Weights of a small GPT-style language model, trained from scratch on English Wikipedia.
Size: 4 heads of 64, MLP 512 tanh GELU, vocabulary 29520, 7.88M parameters.
Architecture: LayerNorm before each block, learned positions, biases, tied embeddings.
Each number is 128 + 24 x the weight over its row's rms, rounded and kept within 0 to 255. Layers, rows and columns count from 0. Numbers have three digits each. The size before them is the row's rms in percent of the matrix's.

# layer 3 attention query, 256x128, rms 0.103, rows 201-255, columns 0-127
082:180144192155156148116124147076121142133103165109144119131135121132121149103129137107108156104122116073109086188142131135130119148112104111167073129159168155075133147183126156131104106135119115127110091117114141146134114134126121136151130167126161128123125143109133155148121095124053127140083162146144158162111113102138134089134150125121119147116133097141137098116120119134119103127145
085:138133132181125153147121093170130149096116158125130084105179092128122136117153128116146136109099136053135127159096120125122150120119144118114081132172127081103107131135150120127152092110157147122154067136102165137126151141124141093113113158113182148166124130147106178121109091102111139138105124166144124102145139156121142164125162118123139099123110122120149114070155131130132125132136
113:147149139207132140080100166114131131081118167115141096139141140126133149138127135143137136110107134091102116139136128155145105108136135135145071113156160082104109125153131095103126099106125098143114093153130145158149125143103112116125105162123141150096107107113184124125139111078076103157059158148163144141115136114155147133152153125155137143141109102131125135150112127129107085154148
097:133115147100100106103118099074127123129149138137165130153148112116166118082134149146132109153127101085150140171150112128127142103108121110118081167151140148085147159154135165122115101159089137109106109090158139111128159104148138126139159128152124114100128115123108146137120109142123112118076199127134138182119120126130139108108121169106133136082190121157101100147134130131105116095094
087:143120114108116138185160042136130118135135144128164111070129142138125144123153128135155102103110124094144178138107143127124156147106114137127155123142118147089115098120125156112157103118173126138117099139151151142124194120099128106109121166148135141172154128149118143114141106157180119126130116138086107126156127188097137145104130123132157099089130148098106125078132130133115164126117
104:127124152124137139104109213118152120128121101115110160168117131128128100130108144098097162157144127157134099133159083112124087126155120135128108117095128138172145129139137100176099151125078130117146144144101109093120051121146116146138138103116126128102125133095145106117111134128056122128159109125145132114107152064120126125156115122124098172128111132135155140157126104097120135097162
109:157168114189148130073105165142119128105098135119153114131115155121114155148107172151118140131111127154097110133132145135140107074118136126137094130135177103120104169142115102120128104123122107149110153132142146155125108142111117141124107140099095126085088122109173128175144116106113098150079180107159137143087119107147120093135147125167119136169125101161123149177108163126130096130118
093:121119129089112145156138050151125122131165123137124130094150134147139129110155118142143109091106139074139153143104139144093154140110116151116123136154113122125096101129134150107156115110170128122144092148140129128123166117115133081106133123140164130187170133162132123088144095111152173133141111135095102117145129197096141175132132135124149096096118141119125124058134131107109156138153
102:117140152159148116068076187109142127089120140113133145165143086120135106127095122122113174134146147123143081137152091142144119110146134111131098116134140105147150134135121106139103138141070123136137127115118110141144098130148103143137146133117135123093103094097149104126119136116076106116090124159188162133106152092171143141128128170097109175124140102136145142186105095118130104136144
100:189113130111115169161174135151124135171091109119117145126083166139102136116139139131124144149120135185118134135135170137126117128118145120163168131119146176111123141128104155126141135108141125117132137109145142130115122128119188151166110157132111150153129135134106158173109095160139148161168128088088100143105097122074125075101142077137133127137132115136135090091137176129129152126133
108:111141155170133111061082177109141134089135165136128118157165097113142118122105144133127137130134108106131102120149122146129105106135142115113066120117160079128133137143137098141115139143099123109147128158134135147148121134149116121112128096110136114088101092122171125103140144082098103116081155154177174100099137116152126141133131181133098151126122108161136134199118123127125098145113
109:133157165193128136077090172123125131093113153128137110146165095098126135130124161138127162121102109092112105157114129136146102082139156109116080108135167075127123136164132098134114110128124129129127118137121142150138137139131127115114108133100179132102100096110181134121132113082075106137072159161170169123101125116130130143118144156138097142130107099142123128163124127102129103156132
114:124135132096130117104123183105148142134128119105107162170110129108132092130115141104097158172152136168142102118164105116133098119142124126154114119085132147157161146115119114154084165133089120112131154107127100091120059125150121165140163113141095104101121130099124115124101157163082112138140111112154127113128154067133114110168106124108101169138150140142167149169118091124129134108141
117:103144126144129115137110065132117126083140153164148108105183106149135145136124122144145099081112137057122147148118117129104165128084152137076126153169111104108110141126141139104150125113146141135116093131130149162128206154127121121109126135128143117142146099144149122116159100092156121104079163113145132123119110182125144186110134151121140098092123130115106114099135126129140094139132
101:110150061086144129120136094130133114101150098168123185118132118138179127114124107127121141155150144130131181120188116154114125132076146115122111135162138143159166153073101128098118116136140128152119145108170118100124151143161124162175148122127077137123166117097096095137123153158146115125135128114111075131149154137156119147127091110077135135112138134119135123137101106113130105123144
081:139108091104155110149176151167129129146163130148107150106124142148118143129128099065109122131129139106124073149117136130084142169152098183115155122158115146113120124114112147138118129127113119132175138100153085135102106135124125146149113127139098150128127206129109121114126141165120112124149096145104169121160139120142148131153178152102152100114130164148160130099084122161119150096164
097:138136184170120149119096149128138143149105131120127044122124135119111117149138159158133132089110101146128113137085157107170101120160152122136130122076167088108095124172164108139136124113159120112152124164102140128116133158082160113088069114136153121137120115143166177127146125091127135131096136113139161112098122133093131140103110112165103133167116119125121143121158148128141142135111
112:112107117119108109160138047134120122127146146152127126099149108138126134124147120151166087091112131093141168137092141107131155147109132134107149145141106122099121116120136159103154106116163152127120100123135148146136196134110134098120121147142151124166170125168101136109143123107193149127141131129090117140144101203102140166091141115122158089100110121113099100091134136149129146147103
082:122129116101104127106160104156111112146139126141164117108120158149096095146140092110122129129125126086134157118194169139114131120148077180123125118141106164130131129124128156093118105111163128164111147133105117147130134131133102157111117104121199114122164192136130132105109110113153124113133117107100190143179107126141144158142125127150168110111135157114099121098107095123098110180136
085:107103138117129173197169058126129135151114149123131087094120130148129142126135119125126127130115143125128165160105126124115137170126145117146139138110124146110122116138157148134158122109163142140144092139137159131111157108096144096105126159139157136178148136174083180131125121129139154126141103112090096133148130168078141127109129085127154094135120150124130118049135129158117173108132
102:142111174137127147123111202131136151154094108097102137145116133117130115127136170104121163139161095175113094122105113101155097136157139114139141111079173117132129119150154114190103135134107128099168141118103121111127058095131147122116120122124145118128098119118151143120127143136098147153147117133138153096099126064110111096133112132146084175148134135156134130156155119098146155100116
088:135108080086116154185168052167121141131131126133120146102109167124134122135136141141148094136114138159108153109109158122112145128109143131119177127125140165119117125116124154112146107109190122114120122124144138127120144129092159117108124128136088140163138145167070148140109128152158154133171133109086073122161143153095125103115135078135149106124110130126111122072131158149119154131123
094:121130132153116134088093199124146137124127111127095158172173116141133102128121113085107163123141113089150081162160108133112111109150136123104079114118135113143144140114138124155110147116094146133164122120121097116098083125171121140151129104099147123114126106116145089116129130114075124144127113168184185120115160087115129154145148140119101152119090137132159114144145098099130113115171
094:151138104055116150145154113135123114150146089140118173119125133145154123097140131129099151155117132128161145146181138126130119127110145124140150150129162200118138170090112136126114168140147151137118157103133105102118121109158154166178142112108099110144171139124070141144082109165155138148133137076101116128127143137102105125124115108113135121084138119164158119106110145114129143076124
090:153092122133133154166166068157141127144136165131136087089157120136132132125145135127161100115093129081139120141118137136102158154129136118126120133157145126089125114104131161109162093124159136123112101114138149144111196147124168112100118157141139147178140116164080180130129096133178133124155127136095128139112142182119123139088148111121152090107121118118130094077149147134133158125114
091:132110089094124140195181070150132131136136142139138145092136162162125150132130122118161113138112166122123164125127140148106166141096142138100176137156103126111107122088104143088140118095169135150137129113150124116121157121113116134128138134159136162171120158144097121144149114155185143129147120112088086118147122148090145136126120101136169089134118155103111111054117144135116131131133
083:156133145129107157179164071171111121124115132138140118105130134144129157104142137116151130116101128102134154142101154136114146150112142128127149139186138127113104114116114140136138090112189146142117082133135162115130174122112127120116132181108165140168126145144098157146149073163164126141139113122086084114148117158119162115091146087141148095109128128091119117067144138131114132155154
076:134165144150127128063072193128125136125109101122121135145132148134139106129100142137130143141133124135106105088143149127162118109158123130144127119143133139161132133150094079143113163135087112162134142148096093134156096126134106132131124125127151106092114143079193093124135134129108092159093145126156172115118104078162101110150127140146093168134155118137109152179113146116162105133124
081:113109096083120118117111119148128115151137103156094181119128112154150089133116161134110135135137127142116159120174128140128134123125156125107143152147124138144129140081135120120119111135101138105161190091154086112109123138189139149158124104136045116119157138096101093140125146144185127119153149080084135125096113146099096125111138138119120115124132131146149144162134174091156142114113
107:140160111115122124139099092147121123099152133154137179102183093128152109124133152124112119131107122088128145135155103138097156111072180093087122127166147101127145180082113139092119124127169139123101146104143121094114152164177141157152148125129068124133163113125093098139114094122153109129108161091114112125117145168125105173128154150096148118107139134132131131135120140107140113135134
084:132125118092129134191172073169157139130156143115124127113169111117132108101162108116142120130110107095160121131114109121068139180096154109112146119135118154123142110090149145125137116140173144096150111116137108107087139122123152140137133124128135138190156126159047164126095096154138131126145081129113085120137157140104143154118123130113120134105139121118140122093156100124140146098153
092:106152156161132123119096162117133127121137115121132102127113135123096138181119119177121126095132164138109128109079135123152099114149128161107148109095115090155097099147157075141126135113143100141138136194095141159129117130101093117098100107124148124124105114140209068102150139088115137136115109122132101106122104129123140148124118135164095145182109140119113168156098135135140127149109
094:119136147109136120129109193125140133141125093105135169168092152120123101148104138126106153143160128195115100084132104110144106116145120119139149115087128155159145129112124108156100152134108115129142153146105096086118054118156121172158155102136105133103122138112144089136117139155092125129171115114128111119134146060118104095163119106144105168145131121132140157174130134105138123124143
104:133153141142142109078114199121133135113107105113118146164132117096137124119104130112100159153135118147143108119179119129144102090149120118147095116103135108165142149145139091149100158152080121129138152121123121118149075145163112145142132110112127118076109117087152107134109137128089093128093139143194165128120143078150116109142120150117099167135143133137168152185109116128116098123139
101:128120099123138119167127045134112118138117120144137104100107146129109146114141119167152085117113116134105171111117171123134146126110118140114157165113125140090116133155134147094171105110186133124105148131119152166126180149088129114110128139132111125141162155140121171142133106121190126119113147082097107154130098182115111124104143113143142101131143132119104140093113181155118148139086
097:119120126131124127113098211135143130141126077106125164169097142120153124133120140113110155159146129173134098121148103118151098127129124113130150102095117126162146149137123116144089166141086113127139147119126092081121058109156113176148154108122086122122126124116123096141107143162081115122153125105160122124124131059127120111155101111137097172156152126132143146158147119112144134105154
076:113114128104105143125144128089088114162135055130108158144115163117134114154096138143124146151136137205127176104163109141145134173149109102168128125094143153167158115099123130139112152147115139105104103108149121097131112125152149134152119146138101135124134113101101129100132163186126162130191140140121076148115141122122107112102106112133111142121123110104123127143177160090136148125110
083:143142187134129165140151121136142141140096110098142098135126163140095116128148138148144146118131103142150146120074133105123086164142124119168131133088141147154118093141124140161125132117140111132120098134104163116108122115091133099071124156127213138143103127147140174142114115146120163122149100138128087138109142110100165088118080083153107143157117109115129120096175135097125158145117
086:106113101138141104102125133105131119096159110149136209132165108134153117123068116107149131160131146112139129108168100148090145133097138118116114126173097116175160139050119116094117129134084134117136133100149118118142147137157115135170174143148088146109145110129096067123165143119136116123163127139134122123141155127156128144143153142075132133111119143152148122158124120107120096144138
099:141092113116135135178169065170115119164132137132136104088113125129118135116141149151153113113123133132122153132092145124116152160127138128143152145126146137064105121119139150126164111120182130119128129145132153144131175111093135113100125169142123129171151142170096185135127124135148145128163117106081095157145120179098118117114134098141177098120123115124119120085147162137111179127101
104:096099117090135122169139151090147135161124096130103124150067125117135129125114128134136122134169148213127113091109093108158130148151133140139177138085089151159120117127160109161125136151111121118137141128127118104117097107103132130119150118134054140126118131116102143115136172144104167118181097112098075133129136121120139116139101112109104156155127149102145153150144129158145150099125
079:171179107169103153086143120129103108106106109127152149120177136131108098118111168115105178115109100073127162145160129153129112134117143130131072111171173138170112158124130117112128101111129146121127119126135112117137124161146151141152083162094164153124155137121179135155093096109147081144108165108126141177109156134129113126136127094130127121106100101126124117138145119115149103152141
099:099115123094107129155107174126149158158115080129089132154087127136104124132131146136125152134159108195126106099074125100158114155175120129123173133066113147147115089140147112165123150144122127108161134143110113109125058103119125127113129089121095125133139133115130135107132176139104154140166112102122110118126122095101119096141099108153100162146126150134141147131138136121142162080135
085:111111096126145096089118140140128109119155135148106146102125120143103109163114104139121139118123182117121124132164168149118136102125134141096166114135120101123110150121136067116132163135126094132179171179125075166153137144143114140141101074133078110113138153111166058119129146110154118131100133086128136109138109136146121170155144162116136116138138141154130162168077120129119116126113
119:137134110183140135128122089148123125087135169133156093102182114137122156122140130130151112107094125074110152143112134137095165101105165117106107143197137078102114131111129141097134089108148136136118103113147165158120189155116125106127112146104151147136112127140138127139145106086156128114097166152132128123131139173141146162125169140121153082130100117118111100111147145125113090164120
073:140142095103112125141134095141131129166171083142082099110137128124154113148121157157137103122109174149160183099117136110108157109118176128095121123096103116138148135119142130127115118129180128117148172103140123116110136133161132141104123093116103117122180123154109081086094137120149152117135126080091086122089154154083105162118098145126125135146144098149111147121152152103157127106101
106:153133112144124130156158064145110117120146169133132111105166121146111156123139113126139113108096119069121159155113159129104167132098154118110132122186149100080132141104122143093145093126154139138103113113145151160116201164118147104126107156128151159138117138146124138145129102120185117132109160146119146136142114182137140138099164118126172083129116118114119099094148155138113124162111
095:136115117155118136142122052133132134118133150146130102093153111129143149127149124163156119112094109069120165167115143152109147113118132122120118141156156099094095114106158135103145085125181120125121092139158155141139189121086132097109105142117160141165145114147129145115164096108173127121104129137105125140104129204113141159105148127125153080115105118133112125106122150147120114167117
103:114149104110116112123098050139133136107147153148128137119183094158159134118115091132132105113121137053143153149151110116085158127087141143089121153149092114128123136091120137093156126121147149132114118144139134129129195159163141125138134113132151107146156114156125104114136106093173119112094139105121138128141122195115142180113131157115153092097122137128130123090119107140131113147136
090:183096128138126111135146141137099118173106144131115121114124143133090117100121156092115117106134105135122069153122144116132132129143142144097134139155157150075093133122116153109140130154130147076173151106128120160113138149145156134145109117127092129102123153125129168175143127143161131146130165104111198139110091125064100090121184145136151100112129131156130130124130174162124149124102
096:111106182179141118121134174091131132124122170107146085137116125110116139166135141143125127117124142119111093145101161118156116160167095118155120105103140130092117108166146116139132108115144097138099102173094140157145095126092107100099098134138183125109108115149187149108149126085069131123111134155139168125137111103145153128133123129179118124158117127121092144146133114143104128177126
103:129098124101123113186139033147108125158141138151134128094127126133124137124150118147177096105106115097138150113107157122114173139103137127110169156131139131085124121110120166085157083131172157107130102118124136144139181135103138123108130150143130123174145130153107154121126106129180141135145135123082118134153106196101119141105124128116152087103138138118104121100125150142124136133111
103:120120109056104135156175112143139128169151087115105159139101114127120128118135099104117129155141127144165156130154141113094127161126108143145154127090119183157157120106134151129146156141147136132133127120124101103104113116136141105143155110149148113165174182129065140124077129162148163119192081133102100138154148129115112139134108111100133121112134142111158120073120116136135149117126
097:140139134172159131099086199089121153102090158120133115144121112123107155148101117112113156096136153149120075132128116132132091138137144109135108127103144092117134124140122080132150142118103128120137128193131126157151100153124129129132119135123116131115079105120172120121135149117063126162087147156194155124107142109166108134130141160153102142135079124131120138170111130131134087109142
108:134147134185133170166152093145136134126096163125146079102138130128116154103154135132157121108099119121092143126077133112120145139128172104133139122157151109079088124127131137125146090118180110131109092129113181150123169119082138091098113177122161153170113115152121172138140097108138148145122134169102101104120122154116144108091143117152127101127113119108108124092140164131116128154124
# layer 3 attention key, 256x128, rms 0.106, rows 201-254, columns 0-127
080:150109126127146128118100145141098134140135100146149142107114143125109104169102118126149107114133125135105095120139164141147123159139144153111124130114170084071123098140169057114135091139105112102155148165151129174109127091125116167124147139155114124128120103113180103126159156157142150144150117113149125157141113139105079101142144148160137108102131091166114125154113153064095101096115
095:115131123120139079043128116089089125085108163146139083131157110123097141150080164117148137132146132101103155111138107136147092119134135120133097126145145125098119135137170114129132115134085114108114130166143115142152142146084100110115097125127168117105130143110146109140134136114131108137093122118182180092096133177162140133119139166150108156133134116170143172113160146162118128133122
103:138103159139162121126157163123099115138130111120099140118113149129144148134126120126161122126150145137114070137109130118128135135157136156153133086135168101107145101109116090111130129096103101130186117099129128161087146082154140145147144140121137153116060137122138095110169149152149170099141077133114126162145107137127126071108144151169133112097132088179131116157109116123085107164136
101:143134141117166124124103126127134137143117141159153180122139117124101102174104140137108122151129112156107130120154128145107087148112132162107135126132128099101096134118146060141107107114097125098140142221153119158152111137141114122107150153122119160147139136128205115157173101116130128152149135071151126091155140107144061101133125115144143113144134135151130143134128162093134132113133
108:109144116128142067072112113113117139083109177168151122123133099097121129148082121129134126116145129131094160119151129161158111103135126107124112119153103128121135149110151110101142133104079143083124135160151126149157128153097117104126099134128165126085142143125123097119104156126145117132079138111199191111109136157164160132116111138140124161170152144139133173136141122162142135151145
125:134125143126124197182153139146121115169136092096114133133113151160136127101160111117129135143107128122152106144112131094110151149101134136136134137096147148114127108149126165159129129161192123165138108111106126090089130097150159157139138126146099118160121111137141160126142117141120136134177133154072056130138117119078107129142144122126121106095095107090108074123136115095116127090108
104:152115150103144128157165146145141146164150106106113201161117170148163118129141118127130128149128125138166080148115119126100151138153127162127113111124133127160157100116077118128127125115116113154160120110129132132078125109192151158144155130111118143142087127117111118144133115137152159119158078134116119137153126109121111075101139122133164092091105092149121086139087127069099118155136
108:108158101129140079073107106107115124074112161145139100106140083091122133139086131120151109115146114122093158101164114158163103099119128103142101122163113119134125164133147099103131140131083132104110132138148118154156126148095118101110085120120162126087142125116114097108117137106113119129077142131173168119084132159170157161133110156141124163149145143142148169127151134152164133142131
114:157096149148122194176146143146135127171138087098120142123101159137127126108178133102118134127120143125138094145124122103114137149119144154137148134082157121100124098127125140148120132155179090150145132134102140106116140091153143145141136130134098155174110112146161158117155115144127152149180110118070087114169127106095077090132164118128126098102121098095121112121114116110106141086125
078:127105109099132084112154149111111143104145126126134158130120130134131061170122116143128118164109124159135148121115162127130139155113099144115128118129094166129166127150129123103157131152102125111107143134133108133058103129155136134119114121158127099085125119109101117173102133190142113159131197145158114185135119129129169150140156142160138137111123098168104079136125117090139102138089
107:152132153144127191180143142133140142176149097097129122098116147142142146089145140113114109149136138113121077142113109094105128129133150157154136137112162105128117103122130124148070122133170112164165121128116138127114152082146133135141152152114125164154091141127169163135170093120120160124166094113079088103132124104124065081102133127105135087112100117132141125115119129113101136116127
093:145085136173134144135136152141123153138132104093136103108113162133139145122115132083130115136131121097133069141122120109105107139151165156143111129097184127100130106127157102150098130158144100129173104093132131118107141077146133128156143151132136162145084137090179157103167107107117167123169075131135111118108126133138118071089167137120134090110097098142144146131110141102094126126136
129:136132136125102193176134138159133128171137081094116133135130148154130120105167114119126148134095113117152099155095133100104149146111142135125155144104151130121117099132126160141131134155191133155142130131101122098099123095159153170139145118141092135167134111148142171130132130129141139145177148139071076142150121107081092112144140098117127103094095132091104085114126108101128127101107
122:129132125138141074065106112114138123093111173151136124122156111101143132136088134117139107116168128100104143118155131155140087098131128125130097111150138112118109148126149094125118125093073139097107125136155132147166133163103104094127128127099172145102139144106120100124117112078123128124081113114190205112121140145170133136100137151135139159166144141151146174117145146147138132145155
096:147162163086087113104123088142139115175124092162108164104185113114100111132136123105157146131124058097122120158171151138119111136129124151121107148129118123111126132093138138147130117134137126136108148146129126128184090151146118116127127111103127126149151108123148115165135093121145152164107156094134137126139097132132057148147165132131108158078144110156135113115152120057129154124120
074:091128122132127146109142131081087150119134139143131124123076136142112107126149119145122141123129184111130101128096132143171142129164114135126177164154102125102112126118095119118136108093123108118154129132118099174132109089102129165110113118108091116135152084181132127091168166148130132168095150123069136173129141144088124123173118112166111158101136119172111132112114104169130127099122
084:128143108167129106148142151159148120083135142087138113163130128119149183119116125149097116149128131140119144125140120111117114117127122111142116130151179119161129140135123114130113174151117138121126097060159155141107160117135156136150128146146149128096067151100107153102112136153116087111125114166129132132084155126150221135092106125106123103147086153097143122154107104172127113151140
129:110144115117147056079118098118134128097111171158135116130143087100129136146092121139136116112140123145097161118163120146163089104135118113122117107157103116125130159112148104112129128103069137089106144142147125157162126151084098094106109135119162125085136141120125093130123139104134107112075134104183169128110132135181151140120114149133130153162155161144144172138120152157141139152141
085:098134120161132118090085131114105130086109153151145078149142138125153119163131113163143138105146166133119141093114107106140105137129130091119114125158108079134091126114140086117152124095116136111135123147121114169137119134121132137153057130100151146117147097153094133059124151095114124151119123153138179137073121135141173166144136131136113123171105138115122149136188113133157141155127
096:099147104101135069066125111094108110089104166156145116152127102120106131156075128126133136110145116149109165119147131161175110111125110104129112116141107124151116155127127130105144135109086131071111125141155127155159119142092105115117107109140156131095156138118115101129110148130141101117076147124195172149117141153163176147137122163138131169145142139171135149131119127151142101148120
114:129117138144122181187162146145136126150140083080124123143096153168142132112146110126101142153101118135159134136109135102126153137128139137128145156104132162129128111135129138142116128187190135144131103108115130098092135094154135156144154133169087117158114146138163174130134135163129127137171130149074063148141124110084108137126139109121123100102103135095111092117124114112130120077111
095:098151116100128074058127098117109127087121156153129128146157104126124111137090126137145134127138129145105183107123135154163116105116114105119098126153070136159134158121132132101139140109084129105106128151139112138142131171124098104121107115117171098090119137117104105158104148132126104113079130122182192125113116145171172158121114125148136156139135149156126139137121131139174135174121
104:125111153150117192154132136125122125142146091096124085121124144150115130085147143124109163132116122097145098123106141106114125164125162139125138134109186141091116094141164154184122116153191101170138118115108132092105138089147138154128125125132113128154118110141158189098129104133125157134162144142082091140113117109091105132129162122110102116116097108126120106107154134092123147075108
085:104151086105142117109104109145142129144129128150155148135175107121103089160109144128130135135119094101088123132153130149133091150091137131140122154124158139134138138097142129137158108166143122081124142166159112121150103124136153124104096113146118127127199075117142133159136117131111122173140166102159133123101132122146081157173171128109141149103104125169117085106142134075158156080112
109:116134110118149064063120114107116138094123169155161105114137094118100121165081144128143116124160137120094156111138123152150101120127115121129100121159125119118137158138143098099136131117078132096110158175150124151168140145095108099109112129118155126085139134113117109123118139113136107135088138106189167134097144156165157141118128155152119171134144116184135171132141156156143132147122
100:106145146106139067070117108111110135101110177150129114145141123099124102144095138115140140114135133125116166119123143149162113104130108122122116114155065154141124158138140122126160130087071143107091146146126128120154128171108109096110099130119166119094172126130115106135116142104123119131075140126174188143121148159143156173124113150132113174142143135171127154134136133142150135178135
096:128125123124139055055126095104110129086120162158133102132136104097118120155092123116150113113147119123117166116130111146158096115130129126138107095136096132100138151132157099121144136120070122070099121146152130132155135168097078095119107110130156118107139147121134116131113151122132127130083122126188177137130142155171175150138123142150118159142142137162142157148138154130153112156117
091:161095156145119188198142165146145130160135108107108158125125179143149137117181113127118127137108127144141090117122130113091143148121140144142132147108152139134136104120108130157109136149160121165160106081095132103088132102165156161156154155148086129147106139133140145123144121151129153118169126142067076149134132105079109136136130113114130108106114128082128089134118106111124142099135
080:154119120119100137149131093132163146155167149115134166122152107106149085101134128117081090159120088109126121129164147125085101133102120135117127124142097175160134146125139134147125124154162115155108140119130121086154138145156136120149121129100087114149168112111107148170120050115114148146124164113076119140124143099145097132124137100095134142104147145109145112083159160103155180140145
109:146135119144121101067098100113127155133143154142160124112189107104107114144099153121142119127143098068104117133155141159112079127122123136120087128130160123105137142132172106135136112126110134105100140149146137127160125179133133111116103091097146127119152099101136136164122071079122161141089142095187174093103139129146099128127165147130102146130113118156130132103153151091131137129139
090:108170134125138092065113113089117135095121141156149077131154088114100120153086158116138153127136091111084142128134138139164092134126150114126118131141145123118093149126164129129130117151113146090110140186153121117181124141072109089111105106146154115111145140122147160148111124136118107154106161120178148101099133158129146169159148127167093139133123134182118137108129137133144127103108
096:130121126169124142181125142157150122115121115099094125142112139135175198081152108135109123129111122145160119124119103092123147111127128121156147129125146132155131134117099139134122148134147139171128080034111147119102155135155164138143124135117125118121086122133086120121112120154131104100138100158111141130122130135110191111106091137117155103149125150068148100135117080163109123149151
113:145112141125113188189140136151136136147131085091106130130128158156132129103179126134127128136104122139158110153113133107095160150115133133120146138112135153114144097136102163137124134149184126172132117097097122087087138108166151151131144133144100109158125117139142173143124120156140129130173139156072069140155118106067112127143142103117125097109108132087106076118124107109128123107123
120:146108160135122199186135139144130125173146094103111135140115152155137120095168123116130154131123121123145085150113137098099144156129132151135139142100168133123124101132132142145122124153178125167152109105111129104112134083153143157153143139137095143174120110141134168116145102135126157150183131146082079117151115102096082099139151103108126096112099121095112089104130123104103132100116
117:109153092122149051095109119130131130089115165156150161142163104108143135150097130129127111107149129154106140127160130153128104091136103114130109118169102119161143145106115086111131138101080163087118135129164113164150114162096115110136115141107147129102141141113105077138106137128124107114074117118176184120106145127169151139128093135138150140147148161140136158148129126132155128175149
117:149120139121122208176138138146131130165140075101114127136121146161140127095160104129125129137101121127155098142097131112098150142131137142120150139098140137124140107144116164155138141158190129157121107102125135086088137107167153156135158118151085122166120118141145158141141104147138145146170142143075071139154108102087109121141142104123120104104109122090096081110128122102119118105116
076:152127168121106168180155139171150116159134097115127128105109131137118145091162107134108089140102102143121142134133138137118181143128124153158128106109104139116141102116124228143131151174178120170123119107116150091141140118163148137122136125164126126118111129138150107141094112138128100122146165122098047135118093095122100141115131105122126114114145141095114108134135165115135134136109
074:161107116136133113163129151120128087066117093120105094133081138147143151127119100136159139136079094166143172108085110138161156122108130100140115118106141150114128127152123171106135128180123145144116095135122145110123116106124105127127128113185154115109086149159116163152063152172145125128167127153150079124134157121095173127155108140156139101123147125133150117124116141112130096128112
085:156144170088083133132141097114126112171128128119112138099134119113106089107159162122130115139148110102130125143144152135124124134136125153118143113109073148097138111134136165123107118125174110173107151137115121090137121144137113117104131121106108116161170130144157126125142080072156184134122141080095122121170125138095037109138156111155138138108163100158129123106129144100105141137130
113:104138108100164045083128118111119124090126162155153129137134095101121110163096140127128126126149137136119154114151124150162127099131121117128119116154084120147137150118132103105150156109081142096107137153156116156153130151101107103103109125139149119079147153114112094139109160129145099106075133115181186150111149144168152141136102155141125163141149150151126164145125133156162116158124
108:139123124108124149193159126142135121130124066101109156129116114139135168098154104148125151131102111166142136156111122138105174111128104129122177140109113152162135140125062177123133149138173132164134122122122127113125133124139126152126164130140100113148128149140099130171138143169142101121141135137074074126168112086092139112139102111126132110116122157072128095123089084163131117121121
083:141100159154113105096098110114093130143124160142143082101163132145117140153128129117146109154143112081102123107133142106109096154131129148154067109141193114076138130120162147121145117149130109136138136137135118131139132153161100127141075117124167122122143109116149140088141094113141178147115146148167135125084127124165148152143194146134112133094126089146130135118147176078143120130111
106:127143119131120166196150136145149118138123077096106149150094131140150156106165107130101148152101113145145123134111128113106159112100138121126159145113126153170137134116111171152136143159192133142138101089127129095101119105144152156131149144154105118145116130146127133153135137184126102116156141158054086119145128111088123140133095102110117102103118164077120096115110098150145132103117
082:102147106154125140145109124130124159160128152124100130134151133112176122096139153101103111121129134116130077120153111098130151118134128127132128135164130108187138137117095115121091113119152111129152118056095113129113161122143176131165093142080109130141154103110084116098175104116107108129098111146112190123109129155150132153118108128110132122108100147111105136148128070124145180180144
125:123127141122132068042110117109112145102118179139131112121144106109103138156099155139154119124153123107107150116142129162152092121153123123135111107134116117122123134130146100122130116089071110097116144158147130150151135146105086097119116126093159130106131134113121096122125120099125145129082107119194181121113141152176143127083136148143139159144148114178149171135142147142124129172145
078:121177107126135129131110127132161125103122153121150128142170093121127119096096143155132135164097110096140162109132117131132108137091139105118061126125152120183112140117150140164113116165135141146062117120150150101164137143142165106098108118100155117150156105132074144137109095127110088121107157130163165079100136132147147141108113143088124108160077140114158126104144137126164156125126
125:118128116128139057046121124101122141105121182164139108118153113115108124149086142120137107132163134100114156108138132158142097130150122115125106097154110112108117150126142098110128119092076121107112148148145134147154129155094094101103108126109158131099132137117119102122119125096129139128078117113180178142111138140178153143116124144157122160152158123183147172144127152151118122151123
113:119130125125141053057121116104132130085110174159138129121134094103118141160092130119126119129156131132108142114155124148156084114136114128137124129156108118140130146118161102089112127112073124101122139142162125159163128145095102092113093120103166133082135139115122086122123137117126122124073106112189168119105126151174151139114117147139123162154146144158151168138137133155136124158137
111:124147119145125072069078104125124125113125167159145104112175094103117130133088155113145125108149135092097146131151133138131078118116114114109099118143145104108122139126174107134121118102083143109094135132141141156170125159099124091118091121084163141106152111115124131124121110092117128133082134110188184114108132148170142137104136143124134158162131137153145182122150139128123140145150
082:109093113142122127123130139123131190111158205128171116144099137130171062153121146174041100156140170101146125127116155131106129137115109139110148133141091141126131116142131083137113086092092116149123144151127120149081118141132127125112139120113111126129157094109097167119119122131106105136120157130099147152110149112150151119139085111121136113166118139145105142122104153158120124139121
088:132117115149151156156129178116109114140120113101105120134073168145147167133129077152134097102117163177148112128098113117161188140145145124130161123144145093138116116121082094121135138108098124120161127088110121156073134082122136145144148159146126128107053150132120114097128164153137126101141090147094129166097138132107163115117103133121124104137133143115120122161106113156133103145138
122:111151109113135064082104113123126142086114168163144129124138099089133112154086116130127109117146129133097161117150124159140098102131112117132107125154098109125132150130146103092122131114070136085110139145152136148166122160105100110119112124115152124090155129120131095129104133113134099124067129104178186121111143136172158146102101113138114167159158164146137178133130139150153129151145
089:089153112141092151128097114137116108110115095153123085133138098148090132168123140128158135117104096141105151096123133129149123136098119125141147146117121129131100136152148186103140107187197139142118132153111117135155139098081110155107089115151136115126176090142111146142141141126089107174137184140137123131106126132106133190176173134127132138127122136118117140105148118134157143101089
100:161101138132119162157151136148123114173143087103104151125115172136148161088181138112127113128122120111164073146119139118142171121144140143139121133120192130105160106125080144133105145114164104152157115068111125120086138073148147170138165134146103137141083125118136127132139129156137120095154094130091100140136123125104104095105108140129136106085128094153138122126086114126116125115116